From a checkpoint of a small transformer trained on Wikipedia.
Size: 8 layers, width 768, 8 heads of 96 (2 for keys and values), MLP 3072 tanh GELU, vocabulary 50257, 89M parameters.
Architecture: biases, tied embeddings.
Training: a variant of Adam for these matrices, 739M tokens, 11283 steps.
Each number is 128 + 24 x the weight over its row's rms, rounded and kept within 0 to 255. Layers, rows and columns count from 0. Numbers have three digits each. The size before them is the row's rms in percent of the matrix's.

# layer 5 MLP up, 3072x768, rms 0.0356, rows 143-179, columns 576-767
104:101146145098123096140110101223118153124126121132114108095116148109141170167161134119190126139110135140139129132131110130184117143113134128088141138111159094135125128121142161104110146103180144127161124121122161075122118111155131116162162096093113118139184144112120119112159107119148124147179092154168134132080140152111129128145126135090160158163135153144119160130150122132096173188125114075108104098168080115111176118096115138152110131142086145146108127108104143112145102124128089144145156121116143147120166127168135138166121116160128123151085138095159111148144150153150166132
102:081132153101146113157144111130144154168138155111167112140162123152088132141118139150132150148096099106178140095098139151151121156136125075143102110133104102145138085115163107175139174167089099113144125085118088121152143117130148076137145116125131123165146157108129138105086168102119104133127177106129148138109115165084117100141149112113107122082135126154101087121109154107071149089155170123141126089122100122099153130090106185115125106169080134136143109111120113121163140117185113112184144115094149138112135119094130110108132142135145100179106117093156124128163146154179083117
091:108118141156148149135126109131125122109130127126109147114123094124175136134129121103147121127111139104092142132158144145130102131114103136107134081124121143146128114124130155134091124111143121163087091118118110115201153140142054137165091064100124105120172107115121113109172137114132132110212125163154133136097133129110104134143197160116095112166137114133121148144144091165119124118142175135122161133122113132082122071147159094168132119119173105137058127113105104157138119151131157095161119136113159081107181135152154094129137158137176103145123097146120104102136128155140131155
099:129148137133146133113141085141173123145113121098155124146145193176099168125161090117148098106108115149154163133144103101127122121141134128150162124157124107096150099124142099120122116155111136113128120134106147138127124114142139142124098109172156146150146128116124131152110124155102097088150158131144122155113150115110105138146156140104173097133141113104163130158167136108119130138130147113175121156117106154131081119131189138132102081119085152117131143121099170108100151141143149124114119123133171161107149094158126112139157149110135139106115106090100104083143105167127154113
089:153101098142140134116095136136109125108154120122135083137182115138087136131130136127111157115134109142125143143126111124171126128161149083149124092137152172101154120138114095100118133111172105187158134167165099087152106149116154102129123110144160137133124117135123134163148159117128124126126121144113172087139128139130110086093120143128139150162122076116116141145065113084155132155149150167119139116111139176149155142150136167092163119121123106099151108176139157094106112102087135154132121095111164158090127131119144095122112122106153099112139118153117171145127120131080160125
099:115113155133178155111154085119124104130152095147155175125167104133142174145092099153147131138083096113096140127147134146103137171124103172092107146135087121072105122120114124137157127124120101154107130109127165144170118155146125167135143120144092133136140159144131135130158096135140153141129146088134135099110141153111152165117107114075105115099160182181091137153134121120095149122105139104121093169112119169127131056174117116114113100117194113128123118165104112105141149134116111119150144145101128148100155099131140105124121162144158124115143107104145165157119155115117099146
098:156107184172110154111122159207150152070136078124123085086083149118071135112140127145135107114154114107109128088153126114097121133163122111093125100109124162085155112138134113098130160135167136133108147126167106086134169161099150139113141143119128133145098137125122108114130129123159111151117151090175126131114122139146118148093157101115116115162158125138107136089124143138102125138114141150091119137148117182108137104090134126149142090134113102138129144154142098114113121126080118141130098143150128131115163151099174085154117084125148117154119091156158146133160098140120117123
105:128093146125112120148098110164162140135094109133192123141137139147093127142139115128138112135171158140128160091147145124122168161121137097151104183192131146126123151166155144133115129081102115108079056162166132101147151126084169153088125087133139116125087124133075111117115149173168139141133139163171123169143102169149120107103132099125116100135181123129123157116164114130133119108126129087114128150136099138177104101154136115167135136120127079126118153132105098136099117103096112120099142106114146160163121117132108161171101086141110114098144093147134167162143091078115098155
096:103133141138146124125123128166135138141128135125140113106143118123107125090130111103137112157137151103154117106079141164094131144101111079104092146130114178077131141133125150143150142111162112170135110162126131138180131153190065092150133102154111124122101126119144117129126136143135122103142100138132147152092105117104160157137134156121105115091130136163116177140127157145119131132151102140127123094122100131112121159132194106156090091159102112156110147169147143129184151142135112118155116129104104103121123116103127076139109135111133130141088147154169124140114106119139133136
096:119122146116173159144120128158163108173156126126122113154129106134103169120091097123102177160127096155100133076128093144126130142165090140099140134149127160128159128153149118131164185124130133140128146103164170165109160188150125161083139112149154123149142126145132147130132084143097171111124123095121143165092094050141132082154150128129129134167121123160123121147104108110141094138151177140121122166121092128129139120113129102169082107147104124102134144124101135107108083140120127115122111132167112133126117101131136126104058104148088121109137139085120106136111118154129094128
090:123154141166138111111116166161105142173131118109148129158090137121069150130167152148127125131086116096110117135094112139112108134133120137120133126112155124107151108146129108150111113142118074135108117099118115119130101073121109129167127120131129149150157121129110128142115110132129124135121140110143098135155120156080178106121114144136128139137094109110088127132141080137104145119158160126146150125178114127111137115084128131197086083107155103132134140111151062067097091191151117102170124141120157112109152129168173137192126100173166149152145105149148097114158134087097136138
106:114079137096148126101142124173118128103134141124111131114120161141122150171125138163129087162098160115107125077133138140139131156147113101138168181155158135121155125098121115147129202073087108146143131149127137163106132137125090118098162150126109123135127121140115202140138139168101099098155111180138109097113101094116110117122142128135155152124163098148168158159142109157169099132122125173099063152142120142123096127090130121145173129089104106127136097121126128113129118155145148159114145127125119122130136103134130133130103177143096093125091131129117092156140084103081140153
089:113098123125126154135128111129128138086113133136148147118129162102143202118082128138140121080161114115151118093150154099112114160120166114152180160161138137112147105107097145164145160131131152147117146117104159120106147143120118117110138108071092122151119096108101141139119157116134156128153105132118171165107167111143099138133129105124074112114119111164152124132121114138143153143136102123179154081131115158154133126118112105072126123142110099102135099148129145152130096104143131162088121109113129121083140130121136069122144104118176100089167127152158094118114152116080112134
084:120105129146074141114145165127129070118135152135147114147141111134162117129141139114135151141160113178126130074136168137106139141062125131111114112160170146149113104164118141159171151070121095102130132123103144149146155110142104145151123132110095145121098099131109115106144150114102138159130109117150128167114151167130136096106128115111153060136172101108156147141140143127087138115102174124130120151116137181131102113125133143151147145146148145083124163147164159126129101134128136137122112144152136143195114163153084128124087115078178168136149137145104154098164136135131103122
097:077114166156127171112137137089105101119174121151158124133117162131143142120132133108126146133157176158121123161134122151110137139141099121161093077132135161079163094115118110135159154110078131143143111111172135157130159116087103123133083127120097110146136114124099099115093145120141098129171140132139142137137122132158131101114132114130080146168155137112131121135115167115077109092139147141152130139126097158133142132109128117114125114134113107133122119131133152092130107136174099169140087135141175103108124136150132089111114041129150119119125097132164106129137142177138132115
092:161117131149077109173113101173148125146103106132126141083132112142118141108140160110160116112140153163142112077117118144165092089118080113150166087152145169118133127146153098147092135095108097111125147135144095116140153086149168142131117134130137140140161153152146132131122133120161090121134110097208126133105088161056147146119124125074150135126109112128181128099121124098154130128145101148122091155147112102119145081114106123114156107137162128126153105114121138114134137156143153133158103112173121130118130085116124142128132130132112151175161147128097110109135125148129141143
112:126090105158177073131137081126152125147136160110151146151094170121128124144132130091170089127112138148154117165123135106151102140143130149109169118109139169183087144144112129122149139134139113165077091148114128133144106101107109174125123119184112097145115146089115152137148137131114074174143087108131115121105109176140138143072144127155081150151166115168169160131093122128081108155148153121132124173125160136201138148115129149164123106098080157150115147130147092147163112150132132161098114120152123134147137092135090140107169136120103152104130107138117145130144135090143131125
101:119123118203119160126129089138103154149102122109140126151076155128137116170116141123129145119138105136117151141134134114121133140143143122109150148118144144153123105111137170151178128153130080162108123145121135139133171120099113178061147074158124137124134116178108131167160153143151142100127111144142134151151140111122165120133130128127155102114140142195122140138153116119134095139105165113095106157105106151133134139159158100137114110114119181091139138161088123127140128163122125093129142113084110116118107113086121135105097147124142106139139131136144154138171145127148121108
097:133085148086139147123116121109167155110138148156144165135110116085166093134144152143097118151092106163114151152126089173129135109101133138154138085111149108164134170115152140129094112122109126118132115098110152147134143119142053104124092110101111161147107164145160140131109103132187132094100112173117144097116094127140115119101133129115150126107134128107129139102123145128092109152138148120158149146113186097109114137090068138115098143127137116159120100123092101130104156108133116118119135101128135102132097076112153106115096149164137139103050133146148080097134129142124141157
099:121132139102140097094087113109133139093109116141126104194128174107122104112136197083159095167162139140146109151091115110133108130163105100147131062115119089122137110129163109100099143156111140088086125131127100087146136110156108156122177124102140131113116183079110127126161109106144104125094164098136130118138122126117156149116102126155138105140165103139156134133108132110104188122136101119129113122165088117091139131134103092065162175145109134093146123114134096106122106152119103164162131133150122098131145148109133132104156116144130132153152089146109120125163104137130116152
100:110102153089129132103126154126098136106128128142140118136104145150098113159105092149117138123159161122173117110123095118142118108162180136132153180104094160116137084118154102115123158130178127155101142118161161107168094142133130157112130124100114178136100157116079135086154130134118149126113130132120110165153126162132168098103105073155169137137173123128133146127120107124136164144142170154101129089132148155152125120113113114112133108129134106135145154055138172112111077131130144141155153140131116109179128127169098154180126161124131170086108143139151164141152144144085140141
102:105093130194108136146131145134146126149094097152112144126080151160143122153138170110133096163108146125149119134119121119123136143159090136152157097132102167184150142103114137149098128142130113135118093109097099157139185101177121119132154128129129126126115121105085150115127158149111099121135164082156112128146113072133169127115119110127123131124160146159128170117139113097122127124150101137173134131129069135138125123116119087143116154096119124150175138077162113088205170133131182159166123166104099109130104123135161122122133114142090136131117119106117075094115064186138142111
102:087139124109086119099103145133127176078161130143143104124104099116107101138097099153130138179173146129126143098125169142120124139103103123123096094120111096141108133104129133116091139174150154120065115127132128127143170103133097156131157128144122135134131107134120131131079151128117081106159108125119140142099137090121125135127168093118154109134156085148098126117123141120109127077119102080168187094133133102107126129141137099097111126170128167128105120141145135114138121119146124151125119192131142099117096090117157125092095127115079140142112124107148108146103165180138106141
106:114109150156110119101111116154114170122138128119111095120123123154149151137117138098177106118150146141119162099108135137161146136142096116160114147121108112150073168121165164150105147144136142146111112079156094102117133095188124119169117146145075121100146136105149103119094121162119136139195108145110163129176102132147134145110140119131139174165136140168133120149125109113089114085139125082172132146155133175130135135127115164125113142106120117145177136164141111098122106156121133111115132177148140119153164111130161125127141167142160141153163127141121142145105110131110108172
099:148087146106132150111135150136108161097163077125124123137143118122125118108125090111130146123111139148141091157153108125153102097143074121150182125149099130085139139152113103114089124144151124188129101129084128156171157147086126099128109089149124094139101129112166133116133143128137128096134082137141177151145133100116122105120120120159122127098155121135126156146155136152127099098116134134108146110152092093097172177141128119132118112096174115142130134101137118095149134113162129108105116142145105115156147098121083118098095157132124160151109126081141127163088107140095129170
097:139116115100210160119157120136122112158112138159109146127121134177170109124112099117161118146118105144150136140114140133119174133118095120112151164136119133124132083129121128127067136159073115107129124129125160105129151135136137199110108168108128132156113135090144135135092167125126114145155125136128144132146135106126139115153144109132099120116112165126136092129098187136104121132122172122137111141148143122133163107094121107103130101094146168125147145096103146160126119157149154096162183114108121124134103150124165109129126109198150138179146134095124146146183132141138179085
105:137093138185140167110119122103100116129158133080181175150138162136164153111119136110166119152096156129174101140115132153157074140136115150094142119093122119124110106148127099113144140163111142116129141103147110168106180138159124100113137100144125131149145133138141140111124163099149139150143100158119118175129095134102136113147145124128108111078173150145104151130117097126142107098141117116113084098132087135082140129054120151150105135120152091151129171137116141048179131106152142131115132116081097114109150082126120159120123137128115126102087130140161111148095128153136132142
094:180105154093079129109101099098145111069115120169152146145145134112098136090083189138119127136135169104096139140108095126143119112115174149100101114145138125111136101149106114146062117129122115120128143130101089122129146117139164122150130097159112105115133147115098149126105123085154119109109116155100139110104146147153104051129110130123135141096094161116139182133139099145173143181108114156136117126191159134129137185147157103119147150165121124147135095102158092114091088164113134170113110139099137139145139125119140142163139122105196139175107112159125124108130141130159137172
105:110119150135125157120141103129127132117099100106122144121097108163152159169107164105111073158134128117186133085110105152130089146111125073113141161107087107120143126146105102184122125119152115131113123098111155143120139135171117124121144116116113102120152174118114138074138141089173109159109119126137124177109101178092083109112163106153150120089136141140122141139128149137094103086093134093165150127114116112123113100131118188069127136155134175096137135144143135163131129129146106141123088126155151116132140099109133138146153141156120151092156124107155088127138092179148133105
110:159117135176119090101133129123129133115159146085160145083125153109146107108102124087138117129117128120125123118126093141152075139106105116126185116118123190083103114155171144114135129105100096154164149082147176154171148127150161128137110082117109115152117105091127119091163174116160145111130147128101130135154127157126149143093140106139141146106130098160122137150137113145149109112126157127160100119113139062111148132134113130143136143125083134125129149118114132151162128129132112122126103151127124091107156105102123098089126163107140162138134107156155114119113111112113101172
094:111123152106133140127088143128101163107116124150118131135118140109110114139128155079134075118116105109142179137145123132118114114095157121110131102144121135101150132097127071132094130092121126138121116168114146111167146110127159154136129114147168175163104154110111157110097150143159120106131136099086108110128119115175085132119143119116139120122151116097139187115078136132092107122127130164123148112117123089115119086165140123109115113137129144132152169154129131130095100125129145125161120104127148159171091164157193159140146163150099116166128106174122130137064097149135131164
105:117123167128105164142100118115090155127129087129147191158091097170126114114132131133180105138164125133132150111172113129143100125122096101095122154125151086133159127129146127152111125121122115136112116109094125141111166120130114120143127116140166110133134131147146102114108177127148049184124094169137118172088110104113133108109184110117095108136122104128138122127130094141122130066114137115138092156130107122137105120134194139112133116065151188107132155110154104131169114118144124149136107127141132097139130146132103123163158134109103120117153124128144098150155152156140158160
091:105111140104150127138118158131118111090127130148130135071112162124078128114091096146136184140078105083113140088138078094146123156113166149156150171124121156103150134158137155120144107110097114076136117081103113071106104097129173177148134137138150099111169128135095114123141150121112120129146116133115122126117119140135127095166153157100180132139140084148122115140127145117136168170121151128072167117140110108123125161135141103090138136110115147136147135126101140107146071136133126112172142110096137131126129155130152103182132142101148121197168132128124135130145090165106152145
103:106134125095166120108089115185129088160148130097082092124117145120122143111126154102143134130120114134155141124148173136110163140158123124124171170108130133160102179124098159180110183089157160143097110119091111099150195123153134146142124117168166145111126137141158119136119159142140147118120125124078076093144138121138129116148114125147089132109125093123123079125103165138117115114153128161092123108119159116173065124129111127151096115086108142138111156124134141136116123137132141098140170110115145129099135142120114157148103119135118087128115111125101147156106151125098126143
093:117146167113169118166095145146109154114137155106088074159102125123141152131156132121150099121124135112149122132134131093084105132129113109087147139128113135106117103146157169107093120103136125093138097133121127105154081123112136128161172114095100162145103123100118114142091152117154129106121150146121102132150153123137117114109163115138094118138139086119098155122113138150129117152122141138120181107148153116134113126119147164160129125136146123148086122137161130110156150133095095147161112160143159099126169103137204119155136130155137142152125114122088110149102137118131170163
091:099153157161113098111150163138144098104119147092162111106163128125117142153122125119105158107142115120118126079128163150153156124109120092124137161107142114128115065142197125177124182119126119164131078141117126106116127119180146122150124113148091129148148121113126144128121129096125173129124174134113124128144165144140134131093149174108099130137121115117103094128113125175127109131158162126156126145147141113132124129085146140149106160149105164138098107077118105109145113165109121131146108123102097121072180155135119127126118113100154138132105144134098131103153135137134101081
098:143143146083147156133130147108115088120126137118149101138107140157135099120122103093148162161098180103115131130141102163108112111113117119160152162165151139125142119146107123154130139134170114074112145102128127116134166140092145134109146137160162109100121108118154144161111142135146125159128096069128121174132131104130127119125135134131139123124198125099112127091104147132131128139145164107150148194113120169122130130150154157139092099123116123053148157104108178129114125142148138087142125146152130115078110163120127152111088096140124110145089118141101127105120117128091129177
# layer 5 MLP down (transposed), 3072x768, rms 0.0356, rows 143-178, columns 576-767
101:146134126143101100114126150149116138122174167123110081099139129131093102125116171103152145123094126130137126157093136125127122118085096149126148167116117162112151145140097139084145139138138074148129150136109084102104106122121141121103134101114119112134159126084105094108076123150121138105125134159137088158142105144142102139152164097137152144149107108140124115102116138149135146146118162097144124124149110086142154097098090128155147165125080103163144135141163149114087177114127081124173173125137105115125131143089115073123131114118115147123161102167134135131137074143119160139
098:096133090073124112158126168141136123132162143102094122161105117138123133121125132141147144130139098118131119089156150102163123127137140158136147147109110150127155146164093139115108143091162123134117125157109110152140137160122127127165121090115119115113144091104155157103107128097136129083130127149131123134136132132145172136073104076141124097144154131166083101122122143166145146127134122101124124134125101151132153132112132121158120126130110116120146167192125144183114068148090076152149106161125151120153157103154110129125119133116135094148170144172082124146123146126146138120
094:164101117161137141164118099138151151138166149108110096120117126107093115159086096123109164141119122111131112121159180150144121137128127115109116119133112130151123144156129142104128145190154111144131169132124145161118114102156115107135107148180108098111146105140114133163134103120079133167187117128111105127128135110116153130127134104126135127104133087111105125109098107109101160155135134141116115094140117136121155083115139111099125086116150119116158173123121166144119084127144129144152176121129131140142113148154138171120150176151146104141133138126101122154130117139135112164
106:131121119115136120182147103117102116120172140133141074155141090070131098141115159129158118099123130114166111146124148172128171143136140157119132137101139160148128161153124148131120115159136117134139147120075133116119092112123151191147162116119140135117128110090128150129144172156140145130109138141078102131130139139139150165139146115120148120088152104100138121100146134085105109085111133144110099166128144121121089080184161153104144122093150157104138127156119177154166081128168132112089129099118151114138098113124121144172121124142113129138151121112116101129135130160131082121
088:137114121136123151118127126096113116152134112122080149152082131104188121137137140104095097108141149113144157100137147138101095180092127140119148129136106092143133101168151126141115118123114149117133133118143149145150147094121083157142170156135135143114124122095132130117113122138147116173080101172137143142152092130113174133095131117125107149107125134138119108120167121139117083102153118130126130090131162079164117124137132134078138119123140137148107131081112077156164103140133086123131144140150153103164134159153123107148155121149090148127105161110150116122144134126151101103
099:157153125120111106114141092105130116138164131125092132151131160131109148117108124100123150135129153120163172132116127126129114093127159132139106109144125146185097140078164146108179132149132122113126135088093143113128158098125139112162104185157080114120095094092138136080096127130188124115162125130125122126124088160115151102109118138146146169185133137111121141121131119126146113128071097108084079091173126108144128110142122152142154116100135113125113103126137150159117070131109106128130128151096127111110069114108117151141135086194140131165146084110132113158121091151125122148
092:134142119131127139172108102156131099184155170111101133157133087126117110132127149127114138118177104140148165180135110131137130103129106132150137093138130101150121127120157159123134091149111155096086134104133125145127117143137197112114091140133095107164125157118096196155107132161178153115119116137128079134138112069133100065143131120107073109173120097102115127121172091104136110133131117120134124156119119156179084136145148088114109109110110104146089132154099142135097121165086147122147142129149094137116165160132126108152103110112127118095108158167080130136105119115119151113
113:115095144094104137116189127163133108069093116095142122158125150112116139091171125151160100172147132114152154133152145127109115088115113139116130158149119138093101110138069105152138133141116080169118154145125172160123116153075142118166117141164158119107134105116141081160108115108139114149113116130134123156124175091121130094115130073145124118100131121145153108120121097155099134136070121102133121127137136090134138162118131110123096150142129118104097161146161113148115115175146119109134165131141115100123104150140144122100123118127102111122109150145132146122162123138131111116
093:148140125111132121128131126156172141105094140117129124163153146119166088136116137114129139124108107140142151122122127118132179119157076142170147099102129103206153079095115127157148080132122123106166124137112102117126142115099125169064093143083131167125140134118137091112135126110091155120132150107151175146168142111109135113162070131136112133111120102142107122122096065124139109117136091150126169162120133119139149117085101116065140162140153138138141069105195101148111130120155118147111109117155136135128106140153121177110126147109140139095126106137110155115147112114109125102
095:141146124099117088160115170101117135101143108098101123099137104163152121133077116157098087135117116144145120121125112099105113098139165111151108100151114116103149110122110117151083095129130085129135068142153135124171084164123095167169113144133107110149117123176125100122139144130147157109152091126142135146158137147120133136097122133088118161132104157149129134129149116125138147139126118106130147147135119097086143167133127137156128120093156115201102146144115140131102159158106109107169157115139085104148150155085102156146137187134140154088094141135125166129105105106169086087
086:125142136132150108135109113134121133109154102148085136125098084099174108140102113144097137095133132109166136156159115110076096130132126142123107128136128124122110100132123150145147134133104146067111153163149154158172199126143117130089141099129169126144143127131110119093148169116139120147114102130085149127096113100157102185141147134130140146109132133139108122123114139137077153114139119156157128188152180156118135098158141111142154147133163139137105140172126150154161118100134043153095127133115151158165143127096158133106093120100115089079084153116188137116131144127141123114
110:099129176113112124075142122139124124159147100140132105107132160129118129140081153107139097137136119106111085122102119144147123121127116100125191144108129152123109124086158140145129131161113130143141135155127101054139119169128122111115115136116131154080142161143139101146113123140128136116124110116144108140148097175104103127126108146168128136126137137128150142122132135119121101166120126151095107136095099060092113176125098101139091105087125137094142130128136083147133160132162087119092127162117134104118137138108141128116159087078143103133118119129143113132119166163124096129
090:132125110150133129107134130102094126108084158126093136067111109144132129119126118093101111134119102131062193111093131140131144103168125101147160138122146144127150116173141128154177077146128143201123120184128138137128077136124094136119149132118145099124127097108153179169141131130137104096106117121139070112158115078109095106139110119141145110133147170148163129119090127114133122122115124160129115145134145138142189129151117140155177168119123107129102134153143144113118184117093159145117136114178135160085094144131100132135115112139184134107147144115090125145114130124128144145
080:134119110121138154120104092079179092137140131128115109134097127107080138153172149142094155117126175170109145154125172137152127138131163119126132109091127136137122138130123165129177124109130123147122153092135121147132171180133097122171163123098115108128145130114117117132131130134119158110147163106132138099113154130106164119093100145125074129154163159107189184097099132139179107158154123091105103109116152128147115118164143084130133124125117119142119116159108188102179157125158136143085122167121115118118116073111151141078118129170149107120141142106137124164141111111155143110
094:113164134114145152097139163153119139132127144104136101124118104124120164137112161138106135117118133105117121107175075053097149150123111137141167144101109145092153159150131154125120132145132105129155125116090119159109131137165146144105084127165140145116174114151152155109126116086141132055101133129132121180148134127133146108105134084110085113123142144109144097142143158110135084128110147143108085088131140098110121131085074152140150149119150120152131086085121151161134102094142101089174154144134116173160194142148130143112112096116150145103131127111090096128125163160134150128
089:087114121115129168090128105133090120147124166100107139135146121105114122098120159117137155132103120101137083158140150129150198120115112135131096146106119110126128113084107162144159127116142125161105102112119165159097099155102114131120152087120134143192119085109122140143100109105128118146139136127090107143130131094147161094145132108169105098161115115146163078137148115127116102157055174152158137134124153137152116164138112146112142154112106142141164098167156125142093136091180130126089103122142169140149101118156152136158090101113112098108129158107156137160151115155128137146
123:129093119110157115147181120140120121174106159122110171152085149159097115135140143137116123120133156124117151142149092145124103155133131118141134151125165114125107110119116115112152144139097091127127132130107144159097119154126107120104142094187128124139092109113123189148106122091115088172153102082119115153091107104098118121092126160127130135122108129139116140089110138080130158145107088155132156155113118121166122172140136113150157140089111127160136145160099120108140150120104117176131137113154131169129151102137099100130165140106108114133132102120109170140125087143126145127
099:107130148106119103089135177141110110105150146127108103140102127134084138148145095111078089144088102133106081134099148135139102126160119121133143123149115119162110112116144140089132134134125153137123098105147103114120086153167192100124191108123137115105110152122111121105139142168108090163127096090117135136172139149129123121137134115120122140099152154124131127124119131167140140105139128107130148137133098084134151152120149157124087117129129159134165124140183123119114121153087116128145141111144113077147128083076122161114142110087134155140102122143156112098113112150132136160
097:154155103139146119129149129128125139122113168145132099126129144099124179133185111098135119134111088111112144080131142096131155122151134097132084150164114126120130136127093139107159166161135179105118148131074088128140128131095133096126114120145147111090135135133135127119147115120123167114137161128151136171129155135116102133139145142127086130108108104113158123112127135159124112144102114131153127142120125129114143153155143126114168106069112140094100114112132104120132111134133119162142133154125135113120142121149123109102186126113093108119145152142143147138109132158090088098
093:144106115140154121146130113078074117088115112142114163138146112125156140108097135115165137122126128125122171144126153182103116140160131124171145101122146125116127129117114178122138156134116117104127117141150100091124128101139113165146119104105139089095133129149128119137141168130098141116112129102134139183130129145125144090107145136128110159133101124128130115124148111124108160124102153145117147141167130112082094158164145148141139080092148151137121150125174142150133098153143153152164107116090154147158127144133139147156117117150105118117130139163189140108142110148070148119
099:164126129146151130107128078080140125112122130086137127132110137144078097092170140133160118100129128135147104162109154101108110138120139118098169101100141107129111175136170125133123145114174141101134104165123135143168167137119089128145108121135128141089148136146185152135148121112135102153131126140123088082103140144123081159125133052104154132153173116158148108125121078118152132104114137106090116123135104086132108152130155113120147103114128176125122181128135109147122138162127132171126159123117139124124106120097192118166131062149112127120150130143170104076121131105095125122
096:112158136094107173142108156083159105143116141115143151093163157109118143086142079144110134121128123168122116115117128105077121142124149135100162129131146124134155155149127110126140126118136143129160138125142117169117136158157174132132180112167166125124125121150146090121119115153164110115092152117103149122098092129154135203109138105097108137084147155104128110134112113134137156150122161118158162135140123108120142087154077152178123157123119173106121111196146147102118135146157169165118174131097084094165117123148153094141151155093171140114142121110138148135141138143137109118
109:160114105086105121094077153124124162083152160123123182129131110136084104130091106134137182143131116150112145121099169145138140112117124122117130106145087087168148143078141130137128141130109092147157102158104168149111139145144119111134140131123151136133119093158130117135162142114121142115159096092128120142145114092092104075127122132163146119126102114089100163123137099094155109111153141145140122128086100127114133156104089170136079146125104148113090138124134094136118129092138098139156159115109142078103109176174138121127167118139131123125093133139163094118119107147128128120
100:160130121147133146124155140115111124132103153151127144153118137142146086131147116148085143110125086117089115132067121126112146135133092135145084177083147115115104139163106142131155119136103110128109129081182146151125115122140070114172088118104130137098095102110144131091124133114151133134129127115082144136158100094159116126151101111143144149136107105122113119126127092127142138143128073148111146145109157114165169176111119150129132098139125161156133166098181168144129133152173149141108179117195120144132085138093119179103101131134070133120103134137062134065099095072100126133
093:109144132090109143147156164133123129165133147123137079141155146118129122132115166118138128145167117087102134095157179081172141153105143120110085124143112123169145117107149138165153158116116115099111164127137143093086165104160140150128124121138133151123156103116100128106113118113128087152139150107134133143164114177150131122138147111137167105128125130134077114147107125093122180125130127159140108130133133132168121117105125166086151137155112129091163121119111150119140129134106082113131133150133141148123150146098170110148133098145121098102140114157120130107138112152132104111
099:114158103064133115118142127171182165157157154096120120097131130122116110158099103154114155135139144146147174121150139150150134091108122145131166115086130153121115146134076163144118120156100114091173136117123158143118078149157166095130133071158155144135156091112111113112152138121125118130150056122127147129101073181097132124128098116119114141122130137129115101122136164157094100154175128141121094163094133101109169104138148110131152122134130110127157090123099120095115117140093114132124140126136183142153122102109154146101128092149178111131132121146123136124103143150116097127
101:091136138093115101126130124173125152115149124138083121180159148137164133131138100146113108146160132142136102123179109124152154112142178174140120111098142140123127132116087171126113122141128119128154152149146178134124150131129137052097105103105140097110125113129155121115106103122127146093120153137124153118142109143126089156144154139112148138160088107127134112108159176139105121153132137132132089119099139094143145117097149130146132193082075105118123129118090141124120131166096148107140166109137112112107187117156121105123111159110097169139135142113134143123070117122108119107
095:128170117126169102160170143158092140177124151147151111132123120152124121181158134138164158167118116113152103088113135145122088175175076140128117140129139161103128128120099111161134125172148153161142115141149143118157130115123095140078125138145102170159155126129157125166145093147113158103127113108119122140130130107101126161119134095121155172132105126141129104132149118115141143162126132116175151114122154173120125122120185111099093143109101144175118167136120125120142157100138098161140146153143118116099156163143152106125193148142100134103131102125124156129114119150151096109
096:138100150158126086126140115113123105162137139119109168131167126115129144134096094095149148103100124149167087137147175147122127150141118116128126105121151161108122107137117159169113109129172118126125182136132142123144111131155094175112114138182130103120098182105150146116126129121097146126164143120101132149128119150100092125122097130098148170118148132066027111117161110095105140143112138179100147138137117116131146145144128091111136077127126136119126133149122082149114109148180008140144129092076123104116103156131107116147130103086119128132120087114128116149155155149101146128
110:163140147138164130149162139124138130083127088128098131101104117136119152130138138125128136132116117113162162146141135156076141123163091101160115112132136140114148136130181145082147109127120112117139110145135181170109138129128125138102128100138105120118120143120135126105086100136139129102141152157127054119128068108133107138127135122150095105120164149142093103105077148130133117133153113086103089148142083159142103119117134106133104153169139115113141154130089152155142161124143109125154109132122148133094157139176132121135144142149125094174130125117100143162137129108100135138
092:138089107047097130130138093123109128148130128132124158072114062168135106116141153141086130164156123138138125128096117134153117161148068159129174119115095119125128160076116134073162133129141085125109114085146102118133104125111153136106140124168093128101109087101115132116121105139108134135104112163110127129108128142144180137130131098096134156136161136109110132123158131118095122111194114122126114103164116113160114181112124136129131156128114122156116132143117102123136159125109139103103149128138120121111116162103156157154126095108142127078127123131112087155142106127121082114
100:103121139106135123122120126142166107155167110134109070132141138115115115095115152145090122148167150137123136155122130141153093119131145110168170126098140112102109127100118138130108129120137088159141121119138150196158114116140131104126108119106113073105142111108151128121116123165126117095178112128105150105092123135146080140156155129127118141154140133146092141123086126131087122152105136150157105093123147073102157094110133091110152149129141120116087128112155127108161116136127072086097118162144094114108116140132123134109102162137166139131123111116102130123161085139137104156
089:096174124116108102124111135136109154136156152156111110124125165106078108136112116160133100128162132116116153166159114138158147142117116136164186107141152121157124120143078138100141127113151141136092174163127120126121112130060140105113114152102124096132103139108181144130139089100163116100153135110136145140127124098156098125142129158140138082149136173135148130114138077144099129137139120106194153172103166131095157095111154141137156122136145155113130140136119130101142142120101124167106104095138128124113112112102108161123125164095115130119129168126118127107151116106092117105
102:133146133124103090096158123150161077143124156115160162168135104092141150107116105154167134115110098131153123121140118098117131129164195095153105143145124107158121127069123129130094132141078141142113154158120150151127132125113126103121126107109169122127129110099139150117111121094135167146144123108086103106155096118129132119126115095121175185143145123147127132137128141166117164114092148129136131113147111081172132100126157132116114154134133172088131090147143128099154116130104045081134117149167134152137176068150130137144151136119139125104124122139123104105146147118123121142
091:159119116155104158151114133118078127148137149082095109081106106174106189122189116136116159154127139161104140107186089087141139152123100103158117110157149135120097143119143147128140118129150129145129128124093111087131100193178139129118165128126116090129157180145121142131135134158104131134105179120115101118140122074114130112151121118137138129176126167135042113107156082108103122146140147107136094114126133105140105148134115107083124145113150116158159158114143122130102130108139055100135123142144118149123117135112137115147145107139149128121122143133130138140166100133120124134
090:143104112105142148153108175116100163122137153124089144124140122153113109128109087126138099159115130176128172151137134123116137116141130115133189089105104125134168109108098137148127152089120145124115097129170134112126113111157141128151129128125173177131073121118094113126116136160158111150118117131118161100099120100156164123120128077099108096096146093150124114125134110111100123127133131097137193080138142098141123134151115127071126143113169171097164139119168114117095117127111155120149122132154124102133067124094140086123130138119175104116108099158151121124130158127101130133